config = dict(
    n_head=3,
    d_mlp=384,
    vocab_size=8192,
    positions='learned+rope',
    rope_fraction=0.75,
    parallel_block=False,
    init_std_down=0.0,
    beta2=0.95,
    grad_clip=2.0,
    decay_fraction=1.0,
    seq_len=1024,
)
Each number is 500 + 40 x the weight over the matrix's rms, rounded and kept within 0 to 999. Layers, rows and columns count from 0. Numbers have three digits each.

# layer 11 MLP up, 384x96, rms 0.222, rows 133-205, columns 0-95
462490497502497509524562484534539514473530545512516428531568515560509471468468586488483488573557557586529451505490529564514483458442509460501516503473464500520496553537445520524419485489528527473444464538557525450463487479527454445534580487435455467434415516486453497504546529466474466487
477511526450447558474560513409452525460486458500407465523467544558482479465517510488477543408415520536459548485549505487537472423562545411477503564483501476452553541504509478563530502548558547506449470506467460491469444507535466451402510476521469499541510491519438521470471524465503566456
492475539520475553484536486454551473517513460438556559468464502501510512483497571453519429498460479510479556464468522513452540473518520501570555566472460523528456574574484488503497415465456504502471504488525427511577412564471498540490532500451482503524498471526421513536524515466454506512
486544486466469467532465574550489449578548496518453435525519488366456482564573461486491514540505515535535429528498542520476470533533506479482501493393469527484501531496489486519487521531498510472588413513518474442472588607524468479476568486490451471536498511538516519453507534567572513546
487548473444535542515502482513548462482553514507499559485510470509452477486503482475469496562416591405440548476455532468576508518487481571556573534444490565474460465575490470537453506455558468567458521561545494426478479536495507479443570515524549483476450499473562475448456522552496482517
557581511413477532558532477509497497479506582586608474544480566425486496534569502516572562406542448550529505492467451491538560498500511465470526429540443464479468475435478524479464505539431563510588512523454521549576476477579514476487525437546456466437471493501475447560520503499531521476
476535509514506486586446465444489435521497498537472472518469520520523477503492538468477509494464508526492580527545443492549485506469457500467547553535453518515473477494493464562423526512473550490498505517484507605513499517549437540431510451533460541448563485488484519535527465494520492454
562465519510519480500520494392559471513573480476448493492447529511496520459493477438434532567475455499473496467529509566518491491501467540581566542454485473502453471453508502396502485472483426516525567508515535379468508593482445502514519523468475482554496445484489523462486553503484478533
483487520494524546536576496465484550487446470475528448466569486468493526567492515486563482477530556463556392485536531476520554493485452471551559490456539476458501476490513488454535460516539554552554397501553417491453506492483484538525516538519460502507544473492500585553465447514510507527
524529516516530507455551503459561430556584510484541565529460529469486533446535516470557484434517474490504463522516491552529489500430418562519515520503504532515553495465558525469475554526422496506509557498527540498527558583543549518504508497469463484439459461428478537551527490495455461485
450516502504466535548511523529440477547468504535559492515420521512457546481465502482466421483558480441522399581445538510464499460493449490587463535423435435458592451508536522488546495596580461469506497632511541513511509476558452471469564360517510477503582445428512539521484507474544407513
472571479481547504507558474504492480477513492509457529487502526526490463476554472420497543496560469589480540469487428476478564504560530492523482519541484504594526470461537470505522504491522474442500456412513531535462479488495435483467482529535529490544501452496524500457533494486482520451
440552489543508528487470464484474482498538485437498551518455533516476535448496481577582473468557522537512548495536529475536475479471563517507498484435444519516545591499485520439441416496523544467501477429481437516599543517495448516552463416428485510518472497540577471582438524528490565484
595555517513525522475442466464466462557466536499473521518528450494447535520544534485613499468538480467456510406471444487528513470515520473527579512518437517513476451545559494529514490499493477579490477454529471455515524520499531453507498546444507498482485466472500489537478465457491440501
513504463436522551444538499455506534497493418514509493534396571493511523506471515451473508472469501548475535504530467555540498457474524490478498518539509511528503416459504488477434534456508481509453461471539478522561493509533443542531600522505591532486545383478510554480433518500452574447
447423579528481501494554464463578403532504500515424445500420510529503536461450443441497522523487486495486491459458461524561503494428510466497622576552480521511551460541542474540560567429598513484476530457532529459460506539473537530546443522491522619458455533455513505532515446547505478542
576503480455502488482444520524464543457488494500442500488481409475544480524536480497405483575533455533554534455496566574473578489493560544511554564528553437458488450554476534457476481508549461547467537531538547501537507480498466546517439502540553486517543521507470486498521404522536453463
536552495496411489504524554506561399473547458599439494466508587478528501530500551556469518506545531519493476545439527512410485537457556523508524487533481492403474471458531498503425544534486532464486518507503473507473573513581514511474568487512492521447552485564448460492492460546486496487
508540526508450548500481522489564444407581480507555503450446507545513486480552556466535503572512545495519491523518501546519515517490478496514557470531488499496525484462513485475435505463554506472481436484542541525537565514467544506441440503450464552554498564510449561531506427538465540502
506550530580460531441485496441445490474494502482507477483493538519533540502450491490551524441510436499509478502484488529487594534469501493472491435532509426518469528519521472487486470511515511520503498485510534484515474523548499569481381479500411462488455407459521516571515498537503452615
556524450553448581496476487475514508476516493545565508523439511447510474516465448498494504492460582523476529547508514468491491437431466529538479491513478433477490512521474453581474543539474468432483532471544557514486512448459503548435501501452531542449558536549471532554423538467486587516
524486489515583521496488479495544478563517490431527445511493499540530536477451519520423439542552502508516510398581522562476455470568514431595536458461516506490497523453450498480458505482489570547421510418475568472491445528477504448538542401440493469457497503526486511509523445524509498483
560441478454507467504503443506489474509506479487553569486478509454523497535557515465490575491448537496438586428508473508492509513557462526556407537461540481468456539522471436506524536466395523498492469563519470561533520540471452475569462445531490531511504518510474471576548498571543482517
550470496529559518509434515542448477617545466499492483467536418472512476464543464495466487482452504510490492459528574489519461526474535439497548582489539423458498516575465534467480491452452472508405472407502446476478462478579462476475546519551448568514515474567457529520499539534520482427
495569493533480479471486546551545487523480466527511419499468449496461478441523473447527463642550433472478424430501534513515490507504503547579472517483590448540466467452439481473490529531489529560520506474499460458514462461460537514497532492499482556478430530467514495505550470428446468573
487519488533506527449479471505513430492509454473529576467523477438482510460533535553539469535588479521453538498469583499558527553473498521547539508436553595454533571503480623497515534419432504464426497491471530453462518512484471503471477417515483535485553436489457522503574488490511484506
477490468514523449455467523460505522481531488502494530441504484436489516517530502492532524471518509525528487509543476510477486479479565461573519459529545558451605497531483486480493428507446516451496564500552558416558494531508495502593560501480517456492492501517459507487427508530500454559
469507467569456545507513420460532513567487511446585481544414471520513555444603587482483427477469464424444513480504510587505482516490394575521501500476429539560482480508450498468433446469524497497565475549522535558534459511462467457489506514375512468508462524489589475572421431518461406571
548525480505486560502501480498537465501470518516475560475486516469475479460505462505519515574465510457525457566525455497476489496424545414511553523511519459591429540469468493491513477542468533502518460516457458587497471495459513580475445476525488538538500504505507620588508514535507513539
515500465575518533529484550433469505507536453503514482533427494474507540443538534542424486532552580480499504523388447501475547447479543469536535528465541491505548445538487483505468470473547484503530537418464432486427548402550481472445519419531486508491508462485498437522597565478503494498
580452487479497466510512526431505494506552532451534452525576570502465533438486507501617474465529454504446413484478448445429466531474505502453525429519508482550482535484497455526531590559477544393458472518500462485546512563519530480471462481583579430467496453563517494492533466487531497434
501521507558447513496481520496473502535473489467559461496540499601427483483491573388521451454510518482483490509499534515453459518498479461552543466456481408581465517521480491498473506572527469567526563455535511414490500560518542525465437505442521474554447477400500558489468473479438545551
530525514516435530504558472536431485442578554536560584505485541513501517516507479498566526545529506531511550524552507474548447488550476542428508476514467493501492525452477457427520552506397522519409530479522485532594523497493492488533484473508491575476496462496452477534516550568480541514
523582489539501548496537540513531491533553531491512506439498477547457538512543530535596512452503441455496442533492500551534498474453501470414511427488442539464505480528496489503505500467477525500531476491518431535486503474484473417476597457565490521502476528468504547494502501509512563527
532511474481418495483521491515511554479524477562494521444483587568456460524538446415523518551460521522486474477530521472571503498521481570495463490428483488510488544480489517462493485490494442457506559461494498418575444496528521492531486471570473428495471513505478543546473580510542550594
508557519490522514507485483449436494407515463497440492513432536514542501631487422479513436496548469551488482535508489404523497445476521527474481540471474484499530555514477492523523506526487482404439420476525539526483491495486467516471479460501503511524500445557462481507468545463533544464
540484518597417485537518436514536517478399457568535583515486441518415436477457507487467506578531559592505471534519507542485493491496468501445578495464511525535495483506494480500464538515541588499447490506579560530456498482512477552467514499514516496544400538539541499512529462448532487432
553524506510470420477450482522459500480551502513514434522480501550422531561503550496538533514534516527507539452473454524398518540404525472523542425524451484514533489503532492489531573444516502521482491508552561472571564491542543508476542492484548430551424380484490527578562498551441525543
450472532495509532376484460490504560492516528564513534547446492478539436511499475485520449509479418530551444492500572464494556496428504434593508566536489444541515558493502478472496533495561535412507495455530510490457425500508413499496437502470522507482467482440477478554439545538492558501
479526521537485516470508528437447512500517497572458524515472568454521561495500451479500484552530593543434461564516517579496564482619501528490534505503495550519440460539448490455476482551527497461439516528485494451499493504509494459519468476437479473518416533427473530475518535532422439497
483488504438521558445460494484504540509516569521543564490540502493433506490455490506561472493448470533461480523489422533483453518500492609498488515493606436553535532442455542512461505600458543505510449528501544512430530547473476458501513495462473505501560495449438592557464501547518514551
467551537494471544511460473557556471447513515530504513406447532432536505459544520530590497481501492462467538437577454554476583485453507540502594531579471520509501555447507511456497536547439529531522483469520475515504538449551510510472468503489461532468474422510524564493441454517489513514
475471487499481537502507484522565526554448503479577521492540490558485547513501436491516461542486545502469488412499505423496508463452417497497508426527549450548530562451483466515425515456456515470476476474515501482520498559496485516460458526511483492446552435525485483539478585593600499559
596561404580570450544445509469470478516483464461501524451481527514428543461476489469531523557528552546502516557540490496545459485481520537502497544495549490493497563544533541488481533553487464487465511483459501518528542457527542520560476508460559389506541466500483521500509519501464496500
540477562490446483525515501407505513502496556484571387539474521445486417513521529511479547511462452542489502537476540494493495349510517479456499489464414536456475517520450522507529509518566468528464453546510534541505525553499486513467425519510477515536520545441450428523478490471508488554
452464526585509457558475577514483473532568483534497471524507497507509533520458509493497515525521530559508507537537460505535573462514475513456522479513407489551538458538518482498500600533473538518503499463437563486572516512529505508492441456430503534458499423456478483566474513503469503508
469571465501555466429568502529468442507508529533502524501466519428498489442518477489432530488460560492453512418523467448523450504448439434538381492448520533522495548466498471529438484559517547526433486483482490503470499500525519462432492449453526541522421486513430468481485501546584499518
522435544550513570520488517502481532539488532557570511494563488518493526508532499501494558483488475537504477467549455485548484516455557476482524476448554441596487471543468461498503463533426529515471489476569489427538458455531530544455519499520517561512511484468457520512524562457476554487
504529529543535485597578424504525520471554509550534536458500502516478487491532495477497508473520485450469550503508450499489412468470475560500449507495556466514524559492486477454509560528451498575510539530523501478517492470471529473564480535531501520488414495495522474547525496502546405554
572465545546465565548508565457408479470533516568499452524509425523430450508493477428500483437475500505495468454442453500468466456530544539510487469504463516536475552515506495527503489468500470500443477579531529505496512441501483494548527459574556468510493454526467557497448481480429513496
448432548541486527575492502490509467480440466562526511539534543532482489461533496484439521516472507516500485500502507437504564482492491501495585515477527488601564489567510486490463449548500426454496492487548509493515504561417479496530543520526435527481466437506531479547505465556465434529
509570447481436542516439505449499515423459551586544512526501500504461478484507441460482531502491493528445578524578512494475498467526515489484533593534447489532473487473468552507542538448479496463525445498523525480507606510479524523524565465563450561487471473502460471531592523545580514500
485528502502536553539483432473453458515448544503506530441515528468486544422539482486462557469523415600485531565523485531553455481548478536455501437498548492520531530500518506472527527453499547420548498521506562550500512501528513464566421527437516513433473538483485504501481476460416587474
497505495538495443499556449457510509420568530487559481510491553509468562488469512424473477524509523500519501493551565540514471607499478507513523495445515503585548462470542502491496543545554382436487488535500522462459590568535533517574496491534470446409442578505522477496503577555458485554
453498480450527474469420458510524510540500477541502540535540547471508460505505506524542465516470465511459581482534521473541481514492429498551509557492450529480482585518445517458462488439501575486507458542522464472514507548556520477473474478492439511479525462502466484525577452560520549498
490530513521529472523529480536481475477502487584552520536487497467459471485550529505466503532527454476543499560490524503547502454430417468500555468473533462565522557509492538513473530475460535568542512502522428476524529491504524541448573501510498455492360520476532466540514491500413467581
499493446524510466553510541506540521452453440512458520572580503465505525535498423492436539449591535417505528513474522550522532466491554463529538482447490495448499466576478505497461556484510537479526480535532529470440538513487523505490475440369443478473529567507469544556422412516457447580
486493456533492475516528558503547543463469489473449537513555442503470462460472419490534479497500547494526529568504492553502548497445546438512521541491513447522533503517443437592464479492493542502543462521469481625535467508543497454446488492471402542526540442553471488509478445437520522515
527481479499526515511509470465421436552535527524548423557503486481508529523459447540547540551581551462517401538520489497501494489489553471454488487512497521464500514550539419492463457481467539485513503494500508555543536493535516490469523510557483473575488474543462492496431466560468479574
451456595461489486511547539457556494499563538492527501509538500499470494509481532443496590561467477539490549431496558527514492505525464551526494455478514442468567508443448498494549480517499455491450518502522514420494566483557480480507546393476512463510491494454436471477447571548545497547
553555450559471429548513445419537485559514530509514489485460539532429566467557562457486520499450457528510463520484497497560543487465553507582530577448503573488434472487529498511511455547545537532465523502464462497453516506503457472506454482494452443454524544478547553523451545504540399516
478604467503486508359503448541510496491512490496493547517531496442480549475469428488526486596491513494418458458530471486530549531494447460503446522541522471552554535491474495467459502515453540461542475474473498483448484514476480473438531500580487519488490477569471536519545508547439484563
523547511494560520443507489500503497437472501581497501451457521490516455537483433528455578495506565603490491512513484532524419477442496543486505461490540517537471494454500550495536480512463493496445509527491430471508480554453483448507484456504466529514506491416527577524598518503547589493
525551492449473513451529577504519507487513519416525473460518428582480520501476481483543498452556468513499512451445420517405475462486468572435523484490575494505534580577507496495458510536542528488487497452494493496497501392487545489522472481554499464517488489495446491456487465441484496471
492503506468506568478509519504526505486492460461474420473571486513439463546563431538518541470481489543501457563476589496540497515505468495524538449468491480522536548524489453421491540488485534570542513509490499437545498519478573517488525530501544484448493463554487534512526535459405555565
477528477548482548456474563507525537534492456496506525457533464484466443608505566470509457541532489504452509454489432441521504472535532590539462535517545460564469502496411442489453452462538559543491447514513414518412440506500487477461514471542485473539501485477522510535476530417439544507
531517501446532518530548544497517540530510504531519535540466461509475562479518516485401496576495506536446465518518441548491481516537487462482510463482457534518494481527556517503465506489504479351587452421496510455488465531574465471589492492468530462516448543474422472506526499485497469500
496554572581523557541516525449515516495471515522512465471534531468532479466496560492433483477469447598492485480490453432464464446496476489517518511446475571465478502488376554532526545535518428457434474502519493446475446508556472513469475536462485544419509491519524459444507534524535554497
586521501466480426423499437500578512462472576482468487525498514482493475566480552492544509541447556439501545537533439508542519477490505552458583514480497467496469520407507510495473491499566517502526577520543519525516499507493545468498482424557512482485473505532508530408504595456406486452
475477447578453453539492468453519511590452462495481527512481529506502528457462544460587450487527495456446524478484538540493459488532456551414545493482480415472544476501439499488423508468515486462597513519479471511455507477498504459567524423521549539425490515514524473495544473507546378537
532485457519454482497556484501424536487464500518575519514466514492545506489478458459488563569548555457464568516539421486518448477504478506492483500465471495549509477453539502489521569531478538484520476464519530524434529563573531493477500471509499461522506550406465507498520499522527491601
517460439512438553567489501453532540543455452478531474458452473474509471521440451528524492553526463541479542467442442542538521418476532477526611496598452480476523471434513523492527475525479531537534495536503450476539543519482485490561474508521415514382555541509445467494530454486427447563
489543463505407515553569432557470470444541444499508549501545533460512488508566431450482488485519485508551404502454500486493526539486580583516470479498533494510588494460487426388421495533532484498460515514470517539513518542446581559491502466510450505469501499453497498502555507437487510570
# layer 11 MLP down (transposed), 384x96, rms 0.234, rows 133-204, columns 0-95
520550449490484445465489540535493495509493498515418528587539571554453507458602502566492450508475481508525459540388465485477503471492451511548559568455424455483426444495545486608452505480568547560467428536537499433463529515522392403567378505456533511504507552544601445455432511531489465451
463598444509505501508415493478569466431496522484543478490499417462458491519430476526549512485485510488498494490543439467509529481514441506515493454498497443519488539488479497440462412442477530511435482561516528502471568453580537448449442547454560510617487470606499498511508502493562522553
453463468574484483519462553480487499489488535568471529458532469473530539475533494595502464461491521524513488504471451484515558491538523489531507529515534506526443534469544478529483528470443511542518567439506549491499506528445512437521424500562509496505554498486578495472397535477502537455
562483466480528487497405470445486503517496497531545421533429460506475524480411475463551556494526499484523479429457519568537452520583440506495444460515586519460507524491480510550519503535546549485394465518462396498534543446508578471549491610470493525531530486424527511470464559513585537507
406608577474469528401514417592443560537532527485509510490490453524462474428578495493541547462509511461440526555536493429538476506504519489565461527479492510457491544464518517483458496473544449575452455499519451466455412535465530499450519556563514504487485515558509428502451473524417448418
457458543489528418463519544522456541531445468412471529521548540459481538458464445452549487495442494501534508523521515479501432491480528498517494549428559505527530468468493535568500504530647476567460557503476533534575514530491450519489454476454501497455465516494543573426411471502502509487
584463517464496534475482522495513558475526497525568504464465491558512507518512490478513464480531537465522418496509491453509493476508512475472510485472484507416540492521519494553477510482437463515526473506532540537492509498510592506481451559455499461504507522530515471454477546535499515476
480483521475527472521498425390509527541499517532461441445509469526498471522535518570445478447496543454440503449475479513501542464432559515495482446414525462494412517434523544482538472456535497472529538504424491533556469456459410507505576511527502493518486493451494562530549531504485532544
493502434488496500547487506526536520460492428458440488536532557434494548412566474496397450474489555544539534566505444511467464424494522510517515485515392497558503500453562467487507490509536478503471541567561528515497449482492453480521469440467467468491496523453545529500527488490371472489
444543458537492473458480514493488588450505529535542517495469516462493465472500496513516455465477606522517493512486561500492474534465508496494433494488533443462491523476495545453551471460440556572488580450495459503493470478512514457514506530491517543596510473478558499455508551424455508435
434509540484337513588471571495467523438515478537430592520522557558401437517551521506554524456503456527497490550461483520555438462516473466550576447580419407541521582463483438502537567530646513489524441503482504558556478466548547492507536459528514562439523497446490457405478472544530426485
587538533481513486550508546457558478516476474560499518456457558496571517476479480558517501485489550418575481470496523525511488550463530556484450487495497489518473525509472501498514466528560547511444430512497536487542500477576551503574591505428491499507511460530488577519469517520482539532
485561527491488479412479503473475549475473435461499501386391478529409506457542536483481561530515419454532473523443471551523500455485436545437542475552468504475512547441509600509539550508492508475475542456507490411585503493478476526526510392501511493549524525533471423632483542473525567557
561454424468481534501475577554461596422471473564535453446471507484534554474539544472543355503553474408472540527525500422535556495593490549529504463453431521473471488472545406480527509458447481509481531481439408466517493501473455530518487542568525499504513557552519431488483519527557467488
475502453478522525546575543435560499583461544545480555592466504505472487568482575511571516513434471512536469505468517553474488504491497466529605511502538556478489506480500494495514522450488486456502503467516520506485515446554534450551457511546501444491483508522487498520453493576586548504
469495529511442489524538436502453525568515462515514491458481468617489455490544532523546564556508474455472551490514504492470511498476461456523599511523523513482524471554461475481544512486643537451524447499501453528500547528515579473484493534478504523413555472440509535468408498488531532495
445555504483519501524461463528505516534450493542504498505496557465575474525554400475551412445542529453631492499458482499502504509514498544536499525528523516433440543505528511502532513510470512498500462435431475515513518541510520567534519494532463565522477491550470498491496500507450490510
493474474477521487500498455509502540518491517471605515493474495502486555464483490452529465501508525544572515484516454537543487515528556465529467467555547489490546490485444511589488492541468502494488507538504485515555568578456458491471462534511457549522451498491554557445550542521531520532
500517515476428511487496497524449536523508499411555594457469480458522491519524558573517443434507511464548490547510510510517446555533515484553516515503531490481488542467506500454451516525439544528464475558479430454479506531519463503474426524559548442561433488503523465492498516494462532566
511447558440540569512538531519510542592476511477476568579554511533471476548468469519501430500554536559482451519491534500523493578460505472505499549509499530509510513477463462439433483516516543523509482426494532486439467580543490493553418449477524597575540531558518501496518416533469529495
499434436473544541517487494487528531502463531490466511475486446493524501557493475573450499413487484515514564476537520447495450516476526477520441546497514476580511514486503500608510481461511537567455520595537469488511495490489518513463531576461488473541481546434605511463512576572524486540
447517493395534515480524470506452591528459512465438439463510518530492478570552518586528461448534507514554470530465440439486476513555546422561479526530454492456517527447514477519488530497570544516485496430503482551509559534515503505505436408505430484499415520490574513482523469471505451532
494523493523458532496520537491489511489489520497451490454528524475507506437448521488497462490548485488550489460494492522468470519541520503491490512463438466502572630460526522528493539493583466541550513470494488551536487417507510475532536620448529590507535487589501483484490504497511520485
410505427622530466489513476541413398465530514542498469435513499559495491523526446486510423391499491554527559443497495472513461463487501414459528489524434475435525538518497509428529477500487526429458481548482468469486467476502547544511592464559505450559534478492644449489465465460481486473
531495502452491423532498538408536541481450544460458492582589484480552512515520454495495511346420453500501515540518455536510513496592437429478435535516466540454502469460478485499555516538612503528508469529538564534544585491506521519512483481446547495502533570507507433390430477580534495490
474449504513536483526499485481554527511464508490518500516438531554494431503472555587477441491474563460542454448532534517442519468476464476493502520437541520538475483498446487450517462441454502456513500503532510527528523479548566516521508437457507479537506446538513421490477547519488472508
513537536491476487496487485499435529454532502500518496443454492480503486481446550541471489524520499470477519519478499508510512517507502477482545496515508521471491524512505474462489519536362481435517485496422465436497527524480495505526551576500502478513538467491487463497474467450521483469
489411519401487514470467462537512449433515527433381577517558507486527502556494545549551487523519455487491538489543457502427527439495447580521463523464492492501478585523462532507491524452617471448523424487489531508552481462498514542454629445424471492369503523500593433586411503505524501530
494502509459514467504505551497487465475549513532543483485478533469531536500554533564516492534532459560506457522573521452539567471557494461540424423500460503441511539533538542463468486499407482472518512491505516466450545506441464487502471515518499480611483565562518511508537512538466516454
601526508560499490513551542590524541513477513447423521543464518563467444530461488514497502459495401507387468573542473502571573551454541449536495438512538475462467504508503490472441553502502528530502477533483535480546529597467460490512530483490507504494510547500476496376480468518521506485
505543558511565487462463506530462468476490489494553475399505485484531513575559521477513523505467561511527513498533507550528470545524496537501477469470499496441506522544474542446551488511378560523548528501496483545466436398455434498419500519483462545420489561525522515539473513483527510457
471501468429466431530546553516475521473583545487518536504492518508602507449547460478486490537496533607464569499502534490461441455563429509497420428448499505478527532500470410476541488432677465465506526572522508484476497468530526522492477490458500452503518485474561557515394509531468457456
507506498478486441486453482526513515482513498490587515514516501506433507466560436539584525478459534530548514475494562495493406486440480526507502493553566527498520483415476521554518473500578491487547498482502539420500512417422492518524470522463479447494501527505627539474524540498541576504
500448516506519408523512505517513576452456517500501506509522477488519485501409520505532473484528491506529502457549515489518398490516477525505453501511505521520460509499618501541499488459420458514462496514440452492497474484521468476512467507469513488527460566493521467453437484493440521539
443420547474502528468515450473525550437471458498509506509588601482504498561545557515456537532503534476526558520462476491484528494528548533470479582474431487596419516453510450433494506490483556467484557536391496478462550472524444524505500441557488565510533543555484523549486476537515511540
406541531499494495546488575487478515456512499452502471436529457492525426571540475413505515533427494486474485474453448506525442533537554438490619498491475476434493508486474518450473574466606500492506480539572441499503487489529513493455620500508508487505506503479491575477509567500532510496
429513517472523494542451508430543482483566512508560489436505433494437552560466476520529516515491484426576541463463485524456519531510506506496470496534518465471402531455495486502498501415519475424441474531539502399523601536468610473511504541521490473481479544516474511522488524492538504484
533584526529482506530507577594557458481542492542525511516513591502488481498452477504492442557400425585496532527545589452501492537521495484531561507514559528475571489523553488469472484425570489492496477436495477516490504467467482543546467461446584543602503459515486470518451469503522494469
477429480504503491509484511546479443426480422487475518523469479524493517484421559492474490519521541480509560421480463535514537483523496510427480449375531507535555522500535525581505551531461418508565521571515434451519484442519491505496500579490538478455503485546504544521602562540534545529
418442487508462604453525538536526491437504456546480505630513543501549498476537530590446537501502508425574504495432489496469461409540506489424458409440462447442499482544480531457491492521492504550519465446491508449430522505416547539476499533545503481477518440537537444532397499535498544494
488506543550502541468509542516569511497487492521537461505462507570606448503452492497483515466570542480491482450555535529497459542524509521552467474547455475488500540539506381463565431519404552534534496513462456516532579539530487547581569470535500516584437556528467515468470521480494524513
554483526478467506484534471548526580585495478456507515469489515508476510522479476475528492496460490509492468501515580452551469462479510495509490523545506522477467462508502525514457489497409484473538474558531513495474529593488516474539421513524499546590473513540520494486562503517499509521
500591543490487557442530514554519439455523491529514484488526552478547471480514547420465489522475439457469489484474462528524460529420547490486521531506445501514488505475556579472556553552498495411475502427456466484540509444545391499574543497522565394522500482516507554551532438474518550500
471457492471493562436524441526483502489499488501466487494487508537455462479570506521458508420492526524429559523484546475444563524483366497564565468563546492490452502472541457495500489476356490497593514474550534515500469577516507514485550483515499526579493555464513520456473458497454477493
492493508571500467472478489513564496435485484577488539472577563509557444447532464502496469418504558513520463493502472485479451505492542458502503497541403413490504491449513502474510552588600559463460499505450520500505529522498493497533491460580454448548486599529552527506487401415428615482
474541549450505521527497449463487554513535551503483469596443530528505535601532507535503499521547437479486531485507516479508430506522505491495479506520537517456423479511482492525492478475475550445466483539514532497480509479454506544536531554543469479516473500462528512466538554551462487476
459561516572517492494466508582500497428568493522432502449536535476541511519654479431553402472442520486480530462532457487489516531499502438538424430481399491449516537497531439498549561540611527504502421529456516555540437437466514523535503504552565535502529530532488489454479519474526533515
464530549503518475546499578538488560426539528483482477505505470481507525509437500549587471503487493516491543496496581504537508528534499476511488448502530494540456488540559501454497440523505495415491536531504534559485453534491518472533468512538508501497498518526520496475470462514536466545
599506424470461508513512558520547538509467512500450490512482556518500509431513535501459471489451562502494451495452505452479556553476490504484467523522483535486514530466501494390447447523439530500512522488467534519427499464483479492585483498507572521564520489497504534436499442420501501469
480517494492546538540480459512517490502454503473509506473505477462533561499567503587516534456522567546549532518500497494496524539449532491485515536499433509505529575494518469450527486577548518514391566453516501532516472461464428535507450516537515537538547482533441455446544451501443404502
554519509475570495516493520515471506415535537504569449471409499494533597517448478517538451579480488488553450544473517504537455497574489430461527516492508495455455525556524540437504507516422532534496488537497529478475545514491558445532505511498516525527503431544548483475509548515514490515
527484522492492465482527548531509472475511485484487442472478562492463480539552481647460506482524550486487516419498456451536449459463497543491471544470459477535530488555500465463495537484640492471507504506534528482531476469506446540444527511488544511540484521522520480427489582505408518528
481518467501481506476491494512538519492546456484542483466443465502566517511600495592455528473523481467458455568540485525484505504500542517530464519498531477474460516463532488516513537438407558580513488490476492492536488510541507499529477470524535503543492459459493464480512460472434528600
471490458514521432537554483531498457404462490592517459494550476505558514523533506503537565499409534473444525487447536499443510445460492509535443404450552503433483411500461530490525508493538559461567511490566515530446462483558498510502535455509523406472495478518530496576486493522452529440
501482496518506500465521510572513618483565535536542464536469503547511453489507538495519519515502432535461461528501485501530473497458507494497485465455522500478536506504513543528492518554478511474534545457480488532496486492456458547467517577524533493475469487566514496504514565470510480472
485506608536533460481538488520497489464496491529465503481523448471447520534458540474467534486466417513411533538486562474583472534520462472491412478553470476509518491504451526518546483486495516490514501506540555609497491496500470514478476508495522506525569557547529439431474432523541517526
469521479498496547444541426525443557526498493502509514553464544443541539488473505414501535498531519505464458511502507509568468584543548503542555397439467463509538538527479589546508515503482456488517572495501513486459547594382457515472465580511494516536497493465496585510560510460498511498
585554537469507553496552480553440449529521505497552458508506544541516542549481550599447510556467479528480509438489512467540463488502496560475527487514520508470514476530547529537495510528437477507509547548542518454469578474476489585511517526501534443493460567494553580511548530523505479471
507512485423517489496505594595430497532473510525484519430504498499487457499552551436489501497456474478517572571471435486525515516492509460493504507477505544491561513510501564544509540592479483482437483495522581487468500524500469552534459442450528520476507499482571516549568520506469520469
536485524437537503487513522503476545478550488544502459553477509501513576509561532563485483513538531522454531516442467509478467473478540554525541462419495493469477438497545567541452480526478500554494554465435512452456465523399407496508525573483480565511491543538532484456518496568430487500
577512453446497518493550548611516497475542614555482564503542513359538459553466582484516563542419453577333515555506532486524448560459521463488486460561498443451490453519469494441481558514601505437483490459472481488446531487463528515498431475566468451470501538455444565386465486475459520469
518488480447476484604459577455540482494498555581467564500549447608552451544567482594506493451553558484554512444522544517468542530518512459439441580465479437536473528461504456486569485521588551544448493488540402533517497488532587502536507498473517489535481546486524500498511525486528532524
527463529461459524493511480497535517508496521511477497521561530480511510473530505525558464514563473488513482480508548449516573419536479508529422507484461494524524512542522485489471511467489436455570436427495564564474527490534576520490500486500474526539456532572482482461461513523477492508
512529494422452542479471545538442502436517465486520403506537474437495492483572468427588443511518543532452479530479440560493556484533575514484504482489480572450533475491492507479450480466495488475515467518426525537495463462529478500463509534504532545465438471581526504433489507590457445456
471507448462493441443533588533593416499482486497495489469475561528521516531602496581483527506405576443554571476517557415501471498469468500470504507491465448543528550494551495439499562543477509478509554575544566500453461478578555511514515453470507475459533517537557482478517444535517525477
513559527498417473520459491507476525504556457507516463506441469490542583479561482571533505403459505474595525497459368428496536527454459512444498503535374506493493507441515501444489544530511535501497547507579509505576472495496483538523427492543489484513506482490481514485477466516527549542
421470478523526508509438462440497478500516561495506502556443494555509515490583497494520519490523501487514524530539459546441478511490519490515501490512523475484463583477479485532561527485609525558482543526499479429562549478538527489517537494515513463448521514483537540522476472479523500506
483537522577499466506523531461524475488500496504530466496455582480494487561668515552524448492487486506497452515499503427562556502520523428560508543499458496481456576511483428497453534479578494503388439514534482524505518487508512517560461544429495523537458524548492454445501486442513422534
430493530465494459473507520551504517440509519459500537447513531449512540518464541407480526511432523490538519554542500584491582531432542483486513539478471521549528559444464526523515530477503534519511526494507434526493489562464478513448480421568526452429516495464469515515487488468541515496
467567464487471469521513551579474522476547443552506488502460523480511498515493541478558488491517479470430448525472413448506597496479435501508511451479471480490405476484573547486449551479465480490464469437454510506479467520543442529541505545484487570490576457599535469506560501496480489504
451577493513556524480502485513550473509518545575517495484453483501534475533566501470541469489489491520579537565565503492533479488519549412540497465509518478395505476500496506389472534498521503500574494490538539514500453455518554517515456452568558489474518548513535461469462432478501475455
526479518471550510484469520539500428424501546533509517513526536488483490495529483531564504511453506540538492518469454449504514449466548501468470541391478473492436538487555485462471476479735487511442503490421484490524453573549460516489426405570498511500504483538474528439438494494461531471